From a checkpoint of a small transformer trained on Wikipedia: 200M tokens.
Each number is 500 + 25 x the weight over its row's rms, rounded and kept within 0 to 999. Layers, rows and columns count from 0. Numbers have three digits each. The size before them is the row's rms in percent of the matrix's.

# layer 2 MLP up, 768x192, rms 0.159, rows 560-700, columns 0-47
099:512519525535485477495528516516511516493514513519483474455518477498496490443486485490509465511508477489538502541445509470496518520484487524497478
111:507521491485504409494487460478509529492494465537508488533488551529474437504517459519536478470508513522480499483529526475511469503506500475488519
098:437488535484500496513497435520481520520434531478536505494478482490481492505502524488498532550513524565498510496526511496487503492546525511501522
109:491508515529473525475496490524465494514536504519579525436503549495476531501485495498514526486531476495482509452523454524469503486506499465505492
108:537510494506483484505497495518518501542470461503510494518496528522457509487490468494514512485469522516480510526469532499523512518531499505516476
095:449518443488501471480484533528514480513471457508556473515487502546458536474514508470494501495465515507481487499516532497509535514497510527502564
094:470529490498503514487512522500554507531480510497509504534468463473507485446489500477540506537538483480505506491497485503527509517508514502532500
127:529529547537529502514445505485516502482571497497525504521508514504467540524568515498510477543533478534468493492487471510471475494499515474530482
111:558495488501493501528477504503478510528470496512496517474449493535562481460532490531487500432490469484452473529457507500469489482505522493543512
094:480480505527503491492508528434476532495480476493537502491488512497471489523523498461492486518464476538499501468525524493534500493503511497469491
102:476522490509465481510514526544498454510470515544496476545544509508507507478472504556532488519488535479510492482460531504537499560494488532476492
109:547501513517467483491488502505520489501452481533542529504500495505528482485501476501485530523542481502459532490495505501475497491451504483512473
100:486468487490507504494469512458462541450540530530525492520532456493493479470538523492470522499481492515492510504482512500543533456492487486514514
089:516524481510475467480508531543532491504475508536505502502522497501497525509487482558498501506516478507486549501504539501464482487507512491505514
120:514490486506515508510437493483511508464524490492497495484511520479499499543550468528473519491500531493500541506479521486485470499508499437528493
119:472526525545524445510507476538498464518527488530464546537504494498537529579529501508520536465525497503517507480499473460482485529523526511491527
088:524453479542492485518510531544527541479504505501510510515470500474506532473474517504540479509480479470505506449484490508512465557503503483523509
130:517503483501521435505505504501523482480492543482512487501480512515499513505570449498466479545451482524476535551482483505513486486495509451502477
097:523533467536503448507507485511461483484513537536489515536458542507514542512475492537516531497476503548516518466451517474483506511518534513513498
108:488506497491537474482520560549501488540514505496541460533518464485510491473499494515516514497470552484495501475454479518512476508487502487520517
090:485534498513505509528511517543543492510479515557517544507509492461480544571449460551519498494528499495483533492463523498481464511485498499514523
095:515534500521501552495494479457465531493486534532521510463510499505510458495545523497521476524461534499484521447533500545456485487499457503533519
107:501508479520516543482494510508493507495503507495538470458490496504535463455482503479518513494527502504466465491493480479475504456522513488511478
099:511514549443536542504514490522490512534474474467461479486498504515470528510541486498452440475506475531474504501510490469540500477513464489479539
101:498511498466512504472500458496539508458529495546480500459487513546526492475566488496502495478504482503468524506484503508506530495498508497507463
086:518496511559441524496481473463490522543442479459501500492470484469528450499526511495465440513493491464517483498496502470500482492499519501465521
109:483522503508538521487451497512470510521520465470479473539450535503550506585539452506505508500519478507486523471481466486481489488476509491503539
112:512522509467505464531530503471532549445487514545538496504483508486488519497479538515509502507514460500472527517512533506496519539484543484510480
076:494516475476503507447531556511523486490455510507518514494501492518503535493490488520499489481490509499494490512453494524464465490529496500544486
108:450483485466542528490462504507526525502489510483547550454527529515500499485448483481482523484548515505509482454552488466492501527516511495484488
104:459508531509488478484507537500492522533492458527531476516506541548478463479495509507490527477477459467520488500458495457498490508526477518505463
093:451484567506530526488506440476450529469527554457507520526535510458478497502522497518477496516521513488467515455525487501528468496518490506453505
102:473513495483562534510457534505563525525510504500492529476509502506533551492467503465492500496514531512522550493551488533501482467489518472528482
113:485488516520476539517537525495458474495470503533518532447490442531495506539532493507492522519484512491484512530482515469522502534510517560530450
112:510555463507516484516547481489524497485499490520477523529513520518482520519511474484497554537499530540508526503503507454499518516470499499469497
113:493475488475509519524501490544449487471526512508477468490499541538518512526491485528440530509508487515518489513488498487465493507462504534484493
116:475565528464529485508503481496462459490472515525488471483492510539489479506496471501520541525449525509531455512511479433490500495519510469502454
102:483524480499506481482469502504537487479476446500502489479519457484507495485526477518479478496444486527488456519504500478515481541532515485477506
107:513502469498484500471496484473540500523510531497505476465508500496474552537538501519523517498502470548497508469462511485504493505496492479510523
097:513482514502518501515477545472516487545549553510500478475479521500497494496520494515483473513499541526498476477480520491480495510496504536499519
102:481552549454523494491490509489471456529488498466548516526498510492515499555522439515528492519538469483496482476482478456537493507419499492516500
096:497503517492515518523498521510500501490479439531577504497509493517504510496451510476480516476528504468512518487470501482518516490509483495515564
081:508562519517512526486522513513541512472444507586482494486524428502490492526496499493501456565505491514507527494494512499528480526477470529520503
105:480528507518473533483499530539476533511453491507546477508503477520545531473511476476524500509507470480460494506532502473552482514493528487506473
105:500578502490502475486499503529494546511529488485485489453521481509485481490485512510499509499516489502528526492479480459525512476507484510528518
100:512495490507492490511472493534470549519481512506502492527486485520495498500500509504496509512478559458494508513504562482498462518465487516511518
109:491492493532519469506525504484543516503464443524500550505501491474494493520509506533479532492517517531512497521485496494496497457531514504495497
100:511495511486541512491469545480525504500492483496501479488529459490497526524489528522502535499477487478497507452501503475507492492494442502508529
104:489505477488490503483482528497555496518472445545493481531538498489500478514491484475502517489522496480461523500513531489486477484537473505501484
108:483492519539533511506522477469512496479487451516511496575512543494429506504557515502522505524550466496489513541522505476524504506493553514459523
086:518501516510493492464485511524535512520504522497533487529506480554484512500520537540479484547529501505473497518505507520519495464493524494489531
104:515522513466512509474504502473513493468500514537518499518563482575504458483481461492496542470499534536483497474482498491518459486441478477475519
106:520514469511518495506539478485555505544439461540495531531471449488482478473498447497498498534469453532506506503453508511518505538471508487536490
109:500517504485540416534512525485530514490485496519526498474512509482492511513480516519522491442520496538518470525459482487520471504519447486506506
104:468552527478476490474489478498543545509514509505494490499495442480500535479541491501458489496512460503468499483471498503489496470530491513502500
107:520492502482538499481516447492514526463492495525475489442511484503510475504501502517489510510510517460501470527462515471505495509484493464529486
104:543467511524501507495469486505498516467496468523486520467479470515481473484524499532527535492485547515504511516485520483552497541505469491468483
094:461492537519504492514509498434483494470463521493509494498513475494515477512535481475520448486448502507516507523500497489534520562495529507502517
101:515520535491500488476525525492494481513511465560569473496508468505493525518546504475530523462541501493479472516511517478572488553511525482501539
101:516498492525479495487506514501490497511550516541524533510486515538508472513546503520530461494518524519489462497474515494479483513488490525507518
075:469490486508504456508481512506508500503514507551510492493465502523525517483499529541507486462518507528515502474481518502479472483534508511522526
102:455518486472478477472536490561518548492477498522483475510521503495490547487488488502482460505465500473501491541501509516490524504502525499470548
104:502467455490492505483502490510560505511525512513462495488527484513476523522526472506482473495510460491486518503466503476486505522497458503482472
094:458486503504486494500511490523512527520529509537489509495486530494425556574490506516503508490496477495489539477504548538472518489538496529519517
093:542496510503516502508510471530524490526529442516474476512507454522481525497511492494525502523511504479477479522447538471493529513496526473524471
104:485498532482573514480518519490477564524484457432532498523502565513518478547502495513484518476506467515531518512465458493494489471499490472507511
107:545568489506502474498519481512488482490514529560543471466516511499468520522463456517511539514491517504475471534500533495488482513489512493497456
084:485501491531486502499511476450478503499480496512531549489464513500472488504522559475518554486462546500493515495544515494470473466529516500459499
102:561528476484531413488528483474535502502498464496501491542465504520503453451511475505527492520510538533441499485508471458510517514496497519475530
100:523494509487495473530531510510520502519501492530547514498524503463561482489515506506464497498496488485483483449507505452504498528534504581492467
105:507505521507543491516473522514509521540504479480502520534507505501549461486476499516481514473534480491486532484472517483460459486497512501505489
105:503498477498525409477500483506512486515481490505489511509506491461488513497529467519478517500544500507455530472555489438514544483528482494507497
104:487521500467518549485498486476497479548503479472505512468565468504479465519570468496479469526478494471472501524500486491541484482476492480459510
091:491515505570505473554545502477524509495499467492488489522517452531518477466499470466482499515472456469477532489512470492511481516557483500505499
103:499504491488487468471528527489488533511456451488535510496496490476558457502503496508474511527464500500453474517458528466531508491465519515517490
087:496518488511523535536472510481482483467497513525532515480569488451530525490492518496492508483494489489525504474513557518476471522539512482477485
089:564534505509496486466467505566559466564457483508507497485499482524508461505451482558496503532537493502465465509496503454490496486478511509486494
096:531539506494531538497459497442515534544492506502519532467450510524466510469535486482505525536503489509477501516495485436494485466492563513539487
094:525517518513507475534505496493534522500511461495481519549543509440457552498480460485462514476492529505531548436486481472530497517501483462490535
099:490467533481573543504538549510489528479486535554507501486511572508492501465481503485516461537510449476555531512490506491488472470497545470483481
096:437523522497478516454489473474485492475484465536521426446523514529520568530475503509460536514464498514458492486491479521466510521474487500526501
085:500541511484486493507482495567519494502511536532530485492536504492529526554516519543498495534488515528514516489506534518507511545483513544527502
098:476514474494491456512520544459547534508497475537514493465481505501522485484498532500462477473504483518475460510437495494498502482546486531518458
107:514511524516522505502474530477519501459474505500519441547449499456512519483473513473498493480532496489489540522518510506460478494497474498536522
104:485530488507487522455448484505475490491486519498498500508494522521482459496500499477551511502488506483512495500515495507440519485495458527563504
095:488506455515479478504461498569550511495497484520515530507473490461478501531468534501514485475539511495497526497505485476495482507479440508543513
103:500493521471500543533537466516448512544477525548518536521524483470484494515469488478527504495493523481514485474504533506487450490534460524497481
090:496528472474502517490546514482507523513524494508498498469528464474526505535479489556548462505525456478495496502512465481527487549500459502495491
092:521490501498505471462492528518535508444481469541511554544505512540481503514467487521523521509518491516481482521487518485480495523501515499524481
086:504533477515506470457524504458548512468479488525511494495507549512497489482498429492511497506494461442478484470533511481528464541517493497487518
111:498511493486502539496517530509534512539516520489504506504477504526426478512496449524557467499496481494513465519486493460489486498470529483468474
103:506484493520507480515483470496490491530555508486515493474521505501486487486537500444475501517503509530477449507524500487464556506500534488485505
103:524521515465478488487512514498501500485495492488553527561452513512507429483509465508501499500507457529507516543472503496484546489503534465532477
097:480468531490473516499482519456491505520512489442464489501512459505503484457536513440503477526482519475496468524514455511528515540504498484488493
110:516501527490493518507503536555518460502503502520542512509515478482504549536478477517468496473521484497496516511474484493506508497446503494462516
100:493490511533574502505509481507473551522498452469511487514462578534473474517531502489496494502528499548541494499511468525516511477488459494524547
096:510477502464508489528487450529490516512543558518504486499499476481494466505517484525520496515516543526502544509477491486510472483460569489484538
124:456480508481519466548439526546546492529524504510525552470499532515464535510494505495547519519514513505542493466559547501474493507528518506507470
094:529511521497493449523504454507493510524552467561493457507520441499512487487553495485496501500563517506446486518490499488520522497506554471522501
092:480531472494496484506528513488468506476498478480502481492489466478508532474523518498472460515438542473508478480501456544529482525457474451485522
095:490501497518473463504494505550497468514504497546514506516510507538526528515482553530511520481517474512511522473474519462505490506527546570493491
109:472494499485521479532485497439485514517515492554543498506529524507484518487436511475510515537527492544501499511536512488466493492507471480562542
114:515509508539449516512488474480447502508540511498535446482498515498521541543522489506511485524517515500549529489503521507485509519520496486473476
083:521502509514493478454468523547499529516472492481476479515517507571473465452448468503511451504522494506513498504490512500504505501500483584519540
090:517499495549489466468509519494524481471495446564522542516531479471565483513469445505511514508514510521478519499484489498530501484503541475479491
099:469491524477444502517520479489493488536473490488482503516508465536476467502539534474466480483497467531507468527463496522469470460483508493500536
117:549507524516465450500544485516516483515516476548502552523470475519512506473515474532493498506520520514427463529469461449493470519510489482534496
107:484536475456500502514484505481533522494488515544496469541534475462534474513515487518531490489450452530494478511474499483508520559477482450514492
094:467475502453487541491481492476518487519479524511526548473529481479504498539483479520487489516553464476483481497500549528458477494471492504498509
107:511531533484512469499554532481491505503482483515527457505502506542483508473498519484520478481510522474474493539470489529468514514490470508509475
082:476498465485486511522529496557512497518500521518498515511530458475511560559495516543477504502521477496472506501494508499513491521483510540502508
107:509514513483529550509515430521483484525486491512498528502495492512468460528502414512503515538492478497533522546517491514541483504494505505470488
110:542534499501511469513477542539553489515457482540510498517501535525535490512517459513516493513527514559512550477444500460488480487469499463497484
101:482521545517496496507525528481444464498482510472496466536508478485462501483493509547490471477513483500501491444438486478528484509470459498531517
096:461544503509493474529480539466467519508507536505515517545469522497507499495500524494440528493497489589537501522490460486512455523527505485511476
089:442521482477471524492523521516497514483511488499513441511513487457499503506522487479500450478522507492516491505513476477489490526499492425483491
097:493505510525495522493520497491490531552498478506457473550494474533499500566532544478519502496475504486501507466512450530516496504528478512524509
089:529527472506488448582492487472483527535485508542468516493481436522514477529476483495518513552489521489520490512431534477495503496500505493511492
084:532472495518519506488529484489505530489514459464481464547467544539491485527504552487514477477504537466509502520510471504531485465498478520504534
102:495544483502457469468500529492484540559522513515503500531520467513447472484514469474519520500519485454501499506474508498549463513482508502513484
092:499502560508564524532480506501461499482498533517536494489546486482477491516465534495513492466544475487465511489493519550444495530485490515473508
090:481526492522445500520486541502551520513494479493559497469501454509480512488546481505471503455476545513485514508530544492508547500536486499493477
092:503481486465472489508488533473512514557478479471501485494538480470529486492549497454447448505490454488492486531527505493510524497536511440504502
097:512504498506540493504482506489498512491514469514548496503499425480503472513503470509484499544465481519502500498473556475555519526497473464483524
096:481553522516460453528471500489492508505515502524501490519520524500533512490469501501484489503533486502526499519468493455505496482512535506511518
109:492499527485518521491474496508477513499509514501468497481517496506501502537490463493468503538486511535537523446482495503469515535539477477481479
099:483462490539520508525493472532538523551440491488522503498520490467485507486526541498503459502508528474507490458506505509486467475493505489495467
113:526516490499533504509519529490528484515481503515560554478507507490518536474509505493497455512524540519495497482515514476466490491465462514521518
124:521535480515456448474531504493479514518448450468556508477461454482529465465513525486497507483476519543495499485491482487507530511515471517491478
098:539499539534481518510492482525469508484497471494519512456486512506523517529509467554490513480552462530513460504461478491498522490494473510484515
100:516502506481468528498475516540495465482513526510460477451501517514452518493509499479502507524516475559544490469496483477475473496492512481490498
088:492501505506503501495499445509495492496515513473506501447507528478486534465509483525452489527472506503499504538500458542526499520458527462528487
103:515537514531532480467503485471507526503486487510525521436491528502481462523507513516505501465561477468498489521444484502512475501497493493520505
100:482481543468531527517539539476502526470479499525535501499523534538537516503457499514464520497511501524516532541489509515449477492493518524462498
115:491533504477493488494518495582503475504510511484531460511521485479465483524503513502490524457497543481516495491498508514465459517493483485533468
110:481509517491524540473471543515554469461526498554512498476497478533462494539502469483483482508504502494528488506490501495475487474528507505514454
100:506516502511505531480484504519475453440480516439489492484446483513474507514481523512497494475506539508481493497518462487506477502506476540487512
106:535514511507497471474509533471499537494523510522548501487507447463516494489543518463485448456522465486485493502495501544493464550494544533534498
100:531505534519492512536509504502542487500467471515495511533472433488515489503531502552519505482464511524480523540502500519524532518501515454483498
098:502513528496498527476494508537494522520515503575456531538547482473532509489486493526496484456507517526506532449557475525497499495473485475531495
098:527477522556508503539529474488460515506488512521506505459531471491512486472560485477487526529520492523490511516525533466475505509521505493481493
# layer 2 MLP down (transposed), 768x192, rms 0.0884, rows 560-700, columns 0-47
094:517514526520508509458489492480516478504490501499478518499523522500506499490520511512523446505487481549470513515519502502528511528477519526496507
129:524477524468525472535517519562509488479476479490512509536512515508483479541511509478490449494502533512483465529445513530524469503480512526478487
110:477505491473495496475494505482458525528456447518462499455540496470515506514479456477574494505482492472489497512489494487509510511530532469530507
118:495481514489516429546526494478481492519493514509393502521502506541493501466530456489491438544517510504525488506481496525533503528504509470511529
094:478485506474536525467488565494462494515496542471493499515505465489550549478527526541477511493515515451518516481527483487476483501502487503490473
083:497513490559474514500507485531491457485467512540502467517469477518533528507507519442503504551500521480529491525487510520487533583488541496536521
087:577500480516494515528513488486491494509500473529526536527474481509507472492521490511471497541583511470532491451532517498535505510525509522518537
141:486503480523504516497479499473490469459528538469495469492488530506506536486532523509536476512487505517505512481473490479510504506473542465500472
109:522495479501485525526509521481466460502508470484490491536505487490492497531554522525544484476493534484517539476447515537497522586502486502531456
093:428562519540488517426486483514509500467518480494476481516544500454450535510513518505497493514505516478499505544523502490498498492492520539501502
093:501509528524518493522502520517480457541481530522532480496530463530496479452533490504534491521500532476542464498470519481545470512528484546461495
091:477516501496521500478510559460455525497497525480453500501506481522506524485514529502495493461454514518490495514511491490517473538497479521509486
098:469511490503455533519503491515551450539516494475492499499489555480533544527491515517573481504489526466529505466483448466452493514502516529498508
080:504504478470510542528480484461478470486479484429466529482447497500469515520541512495501493503488508464502448500500484481528514500458486519512487
106:492515511467507511469481532537494504505488477504459499503502516484508514512488532498539514530467515519529496508524459480512509520554474474540472
162:484529477500485486386483513521532528518522488525564452538453534507532483465513500489481469535515494518484505536509513512512524504492503509534509
075:484496498500514533459490481498482423487542490463463488507492464522489474451486472467491452513493528478487482487504498508500468512489489493458513
139:514502479490498467470521484487496472520472505497500485471528515516484547508555500457546506512512537476480494526504470530548470475503511490501500
104:514474504480536531498499488509497531509472459492523522494531467492478477509508491482454473489513512480506503515540490511488500482459490488508497
082:527495507533461496522529502497494485472530565474487529488453501486471496510530535474490503492499510501465463500472505506496468504497477533497494
087:525496518500514535488511442468476487485489466424443525491492532503477471467517504490476499497523517515478509491507562506504524497522512523480491
098:500501529486499503496496471500501483553528485468496519509501516503485493477495503473511475507505473507544521452495468532491525471500502487496475
082:493524502519471525491484532504524530457532470504513513554534515507459492472465463497466481492482516554489556477504505490500519443509510459508472
093:486487494463487559500456457500477501507493477502517493502507484503505479484531493491519463474518497478474508473497438515483484474492504527508522
116:475493475540472539474519499531511482530539517486460441470470492484578501504498489486489512523480506462530469467529538481486507521521485470498537
071:530520455543458485521479525508492481480484461498519469499496464510515493546544475500509469512489533470500471452479472488483491496477497488501498
097:543491508488494497488557484517497482471470527501494562484528503459440470439499552492502487514488554507497483508534534508531520491506514502478468
099:481498466502493523506469521501461481498493497443464536464469487540472465482532486488493488507492504494532511510488506492534527442497509491477510
077:529496488546528510506493427453496476517526522509505501490472519467499461506537488480472487495501495460508502489491481489485536482468500509466472
118:448491543487509485497478539535498517500485534501491492494488531513501544485508489440536460526525529495545513551476483542514460519505498500479522
107:510480545493518533490497490506499480399483531538494517440511495448492510526506507498492482523464550508512504502527533519516497490515540499463499
099:521508504515469494487512521535536501509481476529497483493514506515478494480474520519486492481497505531475518500537508503498491497533500480499525
110:469477512483521544506518507529522453495491486490478503447445539547483485489504470478526533481474537522471483497522452470505458538489518526438495
087:504489465518454492504446480454488501470517485513522495512468464508506479517472494493499484489477451504527522488498518470487500509489494470479484
113:528523486527489510523479528478529461508498524496502517512485455473514460471520495489458516481517467486495479532465531524477551507512477511511473
108:523523471533524497498480490478525523534481485520509529518485452500495497474531503478515495481492507462496536501504508511508532495522491463520528
095:511496530476523483509516535477471469448520468509508499505506499474500493489492496515503539536495464530501516489468518494488444490502516511492512
090:462517479455512483499533511479516496449516452459486471469498489506495516449506501524517517532509490469484509543513559484514448508526486468524506
116:510501438472473527504514517447517484522474495529466489522512497460472523495510450518519481549516531542438495490499523551526555507528535493485500
103:522530492545490477439472499498530501475547519519513489488508483482469502500574564498492479485476559499519449482522446524508461507530440523491463
095:516439439514448514539510520525542534472502530500473514434500498553506539445494538460480537502454518516536503496503526561485545496548525522533481
089:454510511498486531525485526485525505559488501513462541485486446478509494508531514507552507508535505475498470524506545530502518503509496523493517
108:508472526471514535513486467469430482493493487425506475524498563493497502513496476506487514413486501464470513535503522487486487497488514512475522
119:486453483500499521510429467478514454507499470484533460545513545487509508505474511483497519534514520498495483504492528467504458490518545469500504
120:493518530503489517491488462475503475508461544468510497537532507518510484500555493485476510464505501488413483522519548457493537492456525556521506
096:519513502481519515483522467513448460497485466464538503450549504483511541513514474472499495513473475495523512507508471492493513512547543529489503
105:495493544500486547481517523498482521511472518493510513474484465479500528511538456518502466478503478496516525489492482516462522497539476492474537
104:490488514495436474530509488537481503481487529516507493488432499525533511483488489489540483508506530530475540493534494477483479476477506502471530
086:518488491489495481505511488499507520479510503500440485477510509484468476459531499476504490505479495473524510578464497524520474513506554511485504
107:514476484505507484550515497502530469460522489493494487538513502487477456535514553479516468546515501531530516521510511544461449543455426475503485
110:510534513544511508504473515493517530522491479489509495520483452515519512492530537502480473543470492482518488494500476481500483482547483467517543
088:471496445538472486502450533463504435530468469490436495493459519489482555494502545485494465540449454492523461483479449503486494466539492542477492
105:515445519504509515489525485469456500513517517478540525481511498472481514502507501498523484467583549459501488470511518474503515499507492544507501
100:515476510465493544521502463505485476482441520462488503575476476530513485513543507497505508502483498496459544478501528523485537491479497515464481
114:497479482535492509469525492528480509523480516506506513491493464527460496491505503490458493533528474443476506495491491494488481516505535483508493
102:510491522490498489518479531456475511483497513468467489532471470488494472502502544541495516472496465478499542514508538531515464512488471487475504
105:514515493485513531514513519521477509546458507516530492493510551465551528544497475473532435516499479469497512483502495455471489456525547512532521
110:472502516501515466472496551521544522550519506497471441487526556498464489559474530469506519508515486470502524490482516500511506521472503525489516
103:478469501518523502512514575471537413500489493486459475548502502528507493526515526469504489482493473492530495473526501501507494466503536490505507
095:471480478542478505568487497519497413479539526493507529531480525536510488557515501508507492546477508493513444488477472505480498514471509505520489
089:527515482467516547441560491484472474498524494499486538534544538445474469534480465517481488522480493472498483495516532505478530469458530504501489
105:515486492509460474506539480537496516411491520513508494486514505492548512522512488488503479510530473526468478526469465514500521504509497435511500
091:519472465534537455495504484466521515515518497510495497480532484459519516483487487502508485474508498531506468519515479480476545475476521547526498
091:495518491456506499505463461449459466463508474462523502498517487471518444422511490489515481550508494520447474483492517449529489521446494490481506
104:526487495489479513528498529491517447445497426488519499487463531508519474496529529520505485499506510474469483461492522475449522490492470513486466
091:531514478475478474504495488557481467482506497541468486477510450481480509470466533495519484493475559509509472482524506533531513519524539503497491
071:506510539484531508503461511455491522513481480479507525519515459481495502483544506537525500506531470471468543463505470502511498434486495522512527
117:495487557481501523475482510548491492479554530439437483479490522472467494452530496509505527534490509485528492503525478496491526495479485521488496
100:513481496493494525497497510516546524515473497521500510506488482510460494494490490490485528498520514463505509524445501524505480491451506476490510
084:471496498485514510499512485483462489463477487477438517451446487472512447453480479490499471513508522509518510488493486476553476489470499486456509
087:505447470506475520492519517500531482443505502504510470500517506555460494546530496487492505508489570501490510500538491555535530505495500489439540
101:492505455482479528533491517524526474510491459484469450501521490474498477443492475500472514520503499492493524548499538490496506520465471548450477
098:489447491495452480556501465471510504488501497561505476519428482475505512467439540483566515464521497518501522460486531499449503509509481504526495
098:486514528500516559499503506505525486460488478477497465542492539472498473487520515470531528517479497499502534492520518483511504502501502548507504
101:480520503496506516498451482476509522466487491469491461503481520498467498515473500481512499500488486514510487443552497497490524480548514538495500
100:547511497469486499468530482531511499518511492506473502514489526507490474502500440516505500498510538541503507482516468447510530481451501538501503
099:499477476507490489525530547485469512486496493551526525475497496478502518555532491536464529523503496484473523533530520521499463508457520470518507
098:503479521483436522486469519502495481534502500492517510491547446513466528470577543500485485508479493516479475486491502536453478510524491537436492
093:496505534499505530522516500476468455536490486507484513499502466517541504473532535516511514482485537465510536493507493505481540524526488545498507
088:522490512510512462500458454470475454523490514435482535482524492513519507494517456506456505569491505487510523480503479563504499506490527507479524
122:440516508499458491480492552479542500505532495481511486493516482461493470485497484532537470504502487475489491451519537495466518497512484484525488
078:497496529542481484499466527526502497544506509525523465466489444526540532502516529513508487548477525482506490512471458518509480525477491493469504
106:520497536502498548438482461487476463507522548470512485485553490500483535482478485500501510473477508468512523480523495465474511508469508531466522
085:498512476535496517462503519463458456510471479461480455440509480540511472487511501540483505474480514505490507501511495500529502504493471502504503
096:509507492544514494474443510480476486514479475497496515480465487512495474441548468498549516495504492484508491473474504511496518494546475476472483
090:492505520499503538513549493488473466548513524482488501514531513514489507501527489484432509492457497523476512531523522529486511491498577500472494
112:500499485512527500445482503489490525495503499517477437470548475499521494464532512506479506515524492495471534513489494447495527479538533480486501
092:493432517512483505537484496486486535498508544489530516536510516479503532485486468504491524483512504466493466484526588513487506552435513485477541
073:511461465524496565479492499461517444474469489463535498533496508530516498530498501435486458502535494496527505516494514543473466528526523476495486
072:483444519530513534552463437464492502508509520517466513462519488459500483469547523533499508558478475512537513513528512520453480524509509514525494
090:496513494463506475517470480472507456501508483481489497499488453534510456472481543524511471529495514503489496513455503506480491478476537494465510
095:474500494503474510478486471515501491458471538507457510531523506470512497523533491500543508461449490498523501494514480525519517489484504507532486
090:447504472503505497482532512471517452489554539484510474480536494525470501503516529498519502500473515542479489480519433503513468512465510499490473
081:499523505483491496486520463478496501480508532530477490507481540510476468545466521523479524474536533507474515467486485519469484492479498539499503
111:476542517526483493435464511533558530504535502536524464524500475479518534462484508498514490513500470536502478511510497503497494486509523478492546
088:561484511459476491503508504516512498500494538539467515517535492454493496512505508517562512490478496488488511489522505437486499530502521507487443
070:527519463574485490544459490548502487470542456539488505484495470510491504497537520521533494525499517506507502488473497518502480485479486489469499
142:464500506506552499520476503518535426505499547485526482479475548531534522509452525498510471587468546514495484510516501486465456520520468521501492
097:491478511471503495510488510481514433495524520466477510538520514520500491513544531497498488455447462529536502501514504509492502528463460503485505
098:515494545485541514491523541537444559481513514517492504525498510526506516504495497504516451489495571498467483507482501466509481516476497531493527
098:525500486475539531485505503467469534471467503445485508503491504459490452507512432486474455485483506484456507503536487510461488487458460470508508
090:509512513507543458479474495489535496509477499484479526530490452488521484469580537505498466505524538519526479547508460513541485522486487505485495
098:489549506513499505507464508484504456456512491481486488500501524516510502501505465491522494536497503473470515473465513496504508534490487486505528
096:559481530522508497529516525527510467492483512603449515517546526500485493522486500527485486529485506464487534483530540537479487509463541505514507
100:487480495510496538487521493532531471539502516431465444511534560510495486485488500482459495483485433498469465514528526533472495480504500510497531
099:485472463502490465518504495494488476524535497544491495462509532508425506504526501540474507515514494509500447471496460504485489528485517547485540
127:498510525514477488512473519541504470503543515468509503504500499502530513500551537493517485509502512486482476443505500479498500542448511519485475
084:512514520498479484453495479484486466499491479463561535494519542513493522494544484485499512541518508491482530518537520453469534450510515483471531
103:530499517520504488537507509522472497509503515484466483531477533525512510491536517499508522492483518554514513479525446450571531491533516497512483
088:458479488528452508525466426520498497455519490471462525513489529473486510534502497518533500502451478545556479471525494495544528456502539499460482
090:514522496489518495509488505453494519476528479460500517482486548524469431478477461470484457502518521501513535509487538502490523446525472498498535
102:475510509517488502519485552512520500507502519501487447497512516520518555464498509496503512471513507522430531509507495457502535508496506492510489
096:514486529486515542500537470465466514483523513482458514482523506512473487503530544497499476492465495451540484501541487524490519511509489502499492
094:517463483503435494507475510470510489473547502537523569477466463472506473489489500453498525517474515486487498520519481539515494529503527500488494
090:538510530518479512453500461478504505499501477473479485492528491482482485542496477487485464472518496472515516549531503528486522464483501506531516
079:468506475502457498485473520514499479490542489496487453464520426512466468476505501451476500520488503513458525474494483504510489533530486474495451
126:447533465465542463446445488513519499467511479484546499519448516535464456450477543498511490504521506501490451495492519480505513497487466480529484
118:476454539499491544502505483498513515475481479480465510495494536493467502505531508485508520464492486444529507502508537526491476539504471518495545
092:510522451513502468479513498517496475464516496511481542517503494503456497498476528506470494511514528510491496476517511433486514505490494489491464
108:514492521485474496487510468502509523472513481475471536481517491458524533525484513481514485495480523508507520481516489506505521471490540494480458
085:495475479505515509521530515523475539523483548492475468558471465518501492495521510512510516508549501499504536544518488463525491477500536483491510
079:547513521483482486493476518488478482487511493495527509487487535502451477472581496487509534539504520521476518482526488537540495529522487518466445
104:519514542466512502478487474528488504509532504497520496463535520475492533491525486489518483467516488478478526508509523482487489494472522544490514
085:511498503470481540536455479520512465524535505476490492473491533489505515490481501515559514506496520495505508506511491543479475481523527521487498
140:514527531483524539499559474497503501485480502412524488525509515458473472514494504505511481494521474499480481514491530508516497510508517528478554
122:434541531537557465508497490525510475520505498502459483513490465476517509513463493486490492501509498498533530495435500482458529490539500493451503
109:464503528512500490462515482521492519499517530496495495487522499480455464485498535500506505494499509493501477508504466514505494482477513534466501
127:510503483494516513496465535510491449501512510513491480510512489528494545479500489470502503444528501463520521503509514479478497529465478492508440
108:485485472472496503538497499465507484526459501447526481483483501550512485505547511525495500474521495511495497500460468497458541498491504514453493
072:515519503503554510523506514477513546492476493514475505526463512517506493431517529477513532540494507478458530486542507528487472546527505487497536
109:499533484500482538491466548533505540498535508463476481477481484511515541496507483562482509495524484512471492488511492502478494476546527500503484
104:493505524459514531529538482509507499501496507495478541513498530530480476517486501509499510490489470530521492474543488520546516505499461541514521
099:528502474523466517581516513506492535476499492432467453531499490500520514495501490522564489526461497509528466491532522520512553521480477509462487
102:495500538500508468440484522500499490525491535503498501493485483458507506548485426506490450504500491507440518504489490521512493471516524474524550
119:443478499516473494547479521470498453438475523507515456497481463511519494472509506481516467509462488495491518525558534495521516518486490490479500
097:483509479474501495487488515521522502485544522506494495519506491498520487517495550485473468513497480490490504529534535503537522510518517487530510
086:510560505559503452486481517505490473476534491461494502481469474540508504471512536515529484509499516508490464499511479528526474480538461479477524
089:501474465483481517545501500495466491548496474471458511539461475486514489521491510538509503462478533511504514520501511502518532498500511492469501
092:501483520507498555497501483544487462475497511465520531436494502492490528531489501467531500515535474476469524511487486503498534535504458477456528
105:502496486517527544490467483517473546512525525507526480497463516525559506479531521498463509496501508485469465513478491457519468489535495492509519
095:484495476481490487492464477514526536476498476468529508572466488472539485526447491524465495493475452479511517501509493510487460521509490481480480